From a checkpoint of a small transformer trained on Wikipedia: LayerNorm before each block, 118M tokens.
Each number is 50 + 12 x the weight over its row's rms, rounded and kept within 0 to 99. Layers, rows and columns count from 0. The size before them is the row's rms in percent of the matrix's.

# layer 6 MLP up, 512x256, rms 0.202, rows 323-333, columns 192-255
104:31 35 67 25 53 43 65 32 53 37 72 44 50 67 48 48 35 48 60 46 42 44 42 43 33 46 54 37 40 61 55 60 37 32 19 38 51 41 45 59 65 62 65 74 44 52 55 52 49 38 48 70 56 39 44 55 41 52 53 51 46 50 67 57
102:37 27 45 43 59 57 71 56 53 55 50 43 37 65 71 67 38 44 34 29 65 39 42 66 52 42 57 65 58 61 48 60 46 53 54 52 66 39 51 61 50 70 43 52 38 64 63 30 58 70 66 54 41 41 57 18 53 50 40 59 35 34 66 40
100:57 50 36 44 71 34 31 36 45 55 74 55 45 44 34 28 60 59 57 41 55 52 67 43 50 59 22 66 31 70 43 56 43 35 40 37 34 51 65 49 56 56 34 49 49 56 40 55 60 41 36 59 58 58 70 45 39 28 34 58 42 67 38 49
097:44 63 67 31 45 47 44 49 51 51 44 35 57 30 50 56 51 63 40 49 65 46 59 47 38 58 47 62 65 52 40 48 47 16 56 41 50 46 42 66 43 51 50 40 39 69 56 44 57 59 56 75 39 26 40 61 55 63 37 36 44 64 39 46
100:45 52 66 48 48 53 13 35 59 50 69 36 61 58 74 47 48 36 67 49 43 76 54 40 52 62 39 52 65 45 50 44 49 48 51 62 24 55 39 61 42 51 55 36 45 35 56 53 30 32 62 51 41 59 43 63 54 61 39 48 59 58 79 64
105:51 63 38 33 48 53 47 51 42 38 55 44 46 76 55 56 40 62 52 30 58 50 69 62 69 56 27 30 29 44 38 47 63 55 55 45 37 29 41 59 46 32 60 51 53 63 25 51 47 49 49 70 32 49 45 70 46 51 67 43 62 55 48 34
098:64 51 60 61 65 46 51 23 71 23 52 51 61 61 53 53 31 45 68 43 55 48 52 37 56 63 44 48 55 49 37 67 66 41 43 49 60 41 46 62 55 29 62 60 70 49 40 40 47 28 57 41 51 29 64 54 55 40 50 47 35 51 44 53
099:44 52 60 39 48 30 56 58 56 47 57 37 41 51 67 54 41 24 27 48 47 73 43 32 48 70 39 55 45 17 66 53 28 37 45 38 51 46 36 57 65 51 50 60 55 75 47 51 58 43 61 30 49 66 69 57 41 65 49 53 48 62 35 60
099:43 75 39 60 45 36 36 81 50 73 41 61 29 55 61 44 49 59 34 57 38 53 74 37 47 41 39 41 69 57 61 56 51 40 44 47 77 27 54 48 36 50 60 61 36 40 50 35 69 49 46 57 41 51 69 51 38 60 55 32 42 51 33 31
083:70 50 52 41 62 45 39 41 52 57 68 30 51 60 30 37 35 57 42 55 55 27 36 63 39 36 50 58 27 61 51 61 53 56 49 65 41 48 39 38 29 56 45 51 59 28 51 18 42 49 64 49 59 54 31 39 55 37 68 52 24 51 32 43
111:53 54 59 62 40 50 50 50 38 43 60 56 29 41 39 44 38 47 39 49 46 49 33 44 41 68 40 63 57 33 39 61 58 29 49 46 32 25 56 40 27 51 60 49 65 69 54 27 43 54 55 32 66 46 48 52 38 50 58 30 55 43 33 44
# layer 6 MLP down (transposed), 512x256, rms 0.194, rows 323-333, columns 192-255
110:56 38 67 65 50 40 53 42 44 64 55 52 44 42 53 48 30 59 55 44 44 57 53 53 30 43 52 53 60 47 49 32 45 49 64 66 54 59 56 49 38 33 36 69 51 39 45 44 50 48 40 42 56 72 47 82 38 41 60 45 69 61 43 59
102:41 61 43 45 33 40 46 36 65 25 42 45 51 55 57 37 35 49 42 59 40 52 58 42 41 59 60 67 52 36 58 61 49 61 49 64 70 57 36 43 39 53 26 36 55 50 79 63 42 58 51 41 26 41 63 61 67 39 45 50 62 50 48 51
103:40 46 29 40 50 32 46 35 64 39 37 55 51 44 39 65 74 64 63 59 49 28 56 48 35 70 38 69 45 47 36 79 70 58 55 46 68 74 43 39 37 62 56 50 52 28 63 59 63 57 45 54 74 49 60 68 63 55 65 45 58 52 51 44
104:49 44 49 22 66 49 58 69 29 33 76 48 39 37 54 59 48 35 43 41 52 31 50 40 58 38 68 34 49 46 45 50 65 29 64 59 46 49 36 45 60 46 45 35 48 45 40 48 34 67 57 47 32 25 42 46 48 57 58 55 26 43 46 30
112:32 37 22 27 46 54 39 44 65 72 53 53 52 36 70 43 76 68 34 43 55 53 49 66 49 52 66 57 45 55 39 58 69 40 30 54 61 52 42 55 29 58 60 19 60 75 35 51 51 50 45 38 56 42 35 40 65 52 56 53 47 76 32 72
094:29 39 50 48 72 40 52 32 58 40 52 58 65 33 35 60 53 49 57 48 48 43 66 52 64 41 42 36 43 46 40 56 45 41 50 49 56 41 28 48 64 57 48 52 71 69 44 53 31 43 64 60 45 48 36 42 48 53 46 50 55 54 66 24
095:70 36 53 46 58 54 50 60 33 56 51 50 60 22 42 59 60 47 68 61 62 62 56 46 32 54 40 35 44 50 71 76 45 56 62 45 44 43 39 45 46 33 39 46 39 41 29 32 42 39 55 34 48 62 65 75 70 40 42 64 44 38 51 61
094:83 39 71 60 57 63 54 38 25 56 59 51 48 45 51 56 49 33 56 34 56 40 66 53 37 61 36 61 61 47 67 60 54 47 40 39 50 44 38 44 36 49 53 48 45 51 57 48 43 55 34 30 45 53 34 58 46 67 58 37 42 56 48 60
104:59 63 69 51 36 62 26 28 46 43 49 48 39 48 57 59 56 48 78 55 67 49 70 66 48 44 29 64 58 43 45 54 46 34 52 51 53 45 51 65 33 66 52 34 39 57 46 40 49 22 67 67 47 71 48 40 32 37 46 72 45 79 61 35
092:47 63 24 53 84 48 61 46 44 64 46 56 72 50 36 41 49 55 51 48 41 55 47 21 48 38 44 38 63 49 38 47 67 42 40 54 48 70 60 51 50 33 62 36 52 41 63 38 34 59 48 32 41 32 30 51 41 53 39 70 39 49 53 48
101:40 45 48 68 51 55 61 46 47 69 31 27 37 65 42 52 46 42 67 61 57 30 44 59 34 70 75 38 55 40 45 49 70 46 45 66 52 56 47 41 44 31 51 42 54 57 53 60 49 58 38 37 58 88 57 26 41 62 47 55 48 65 39 63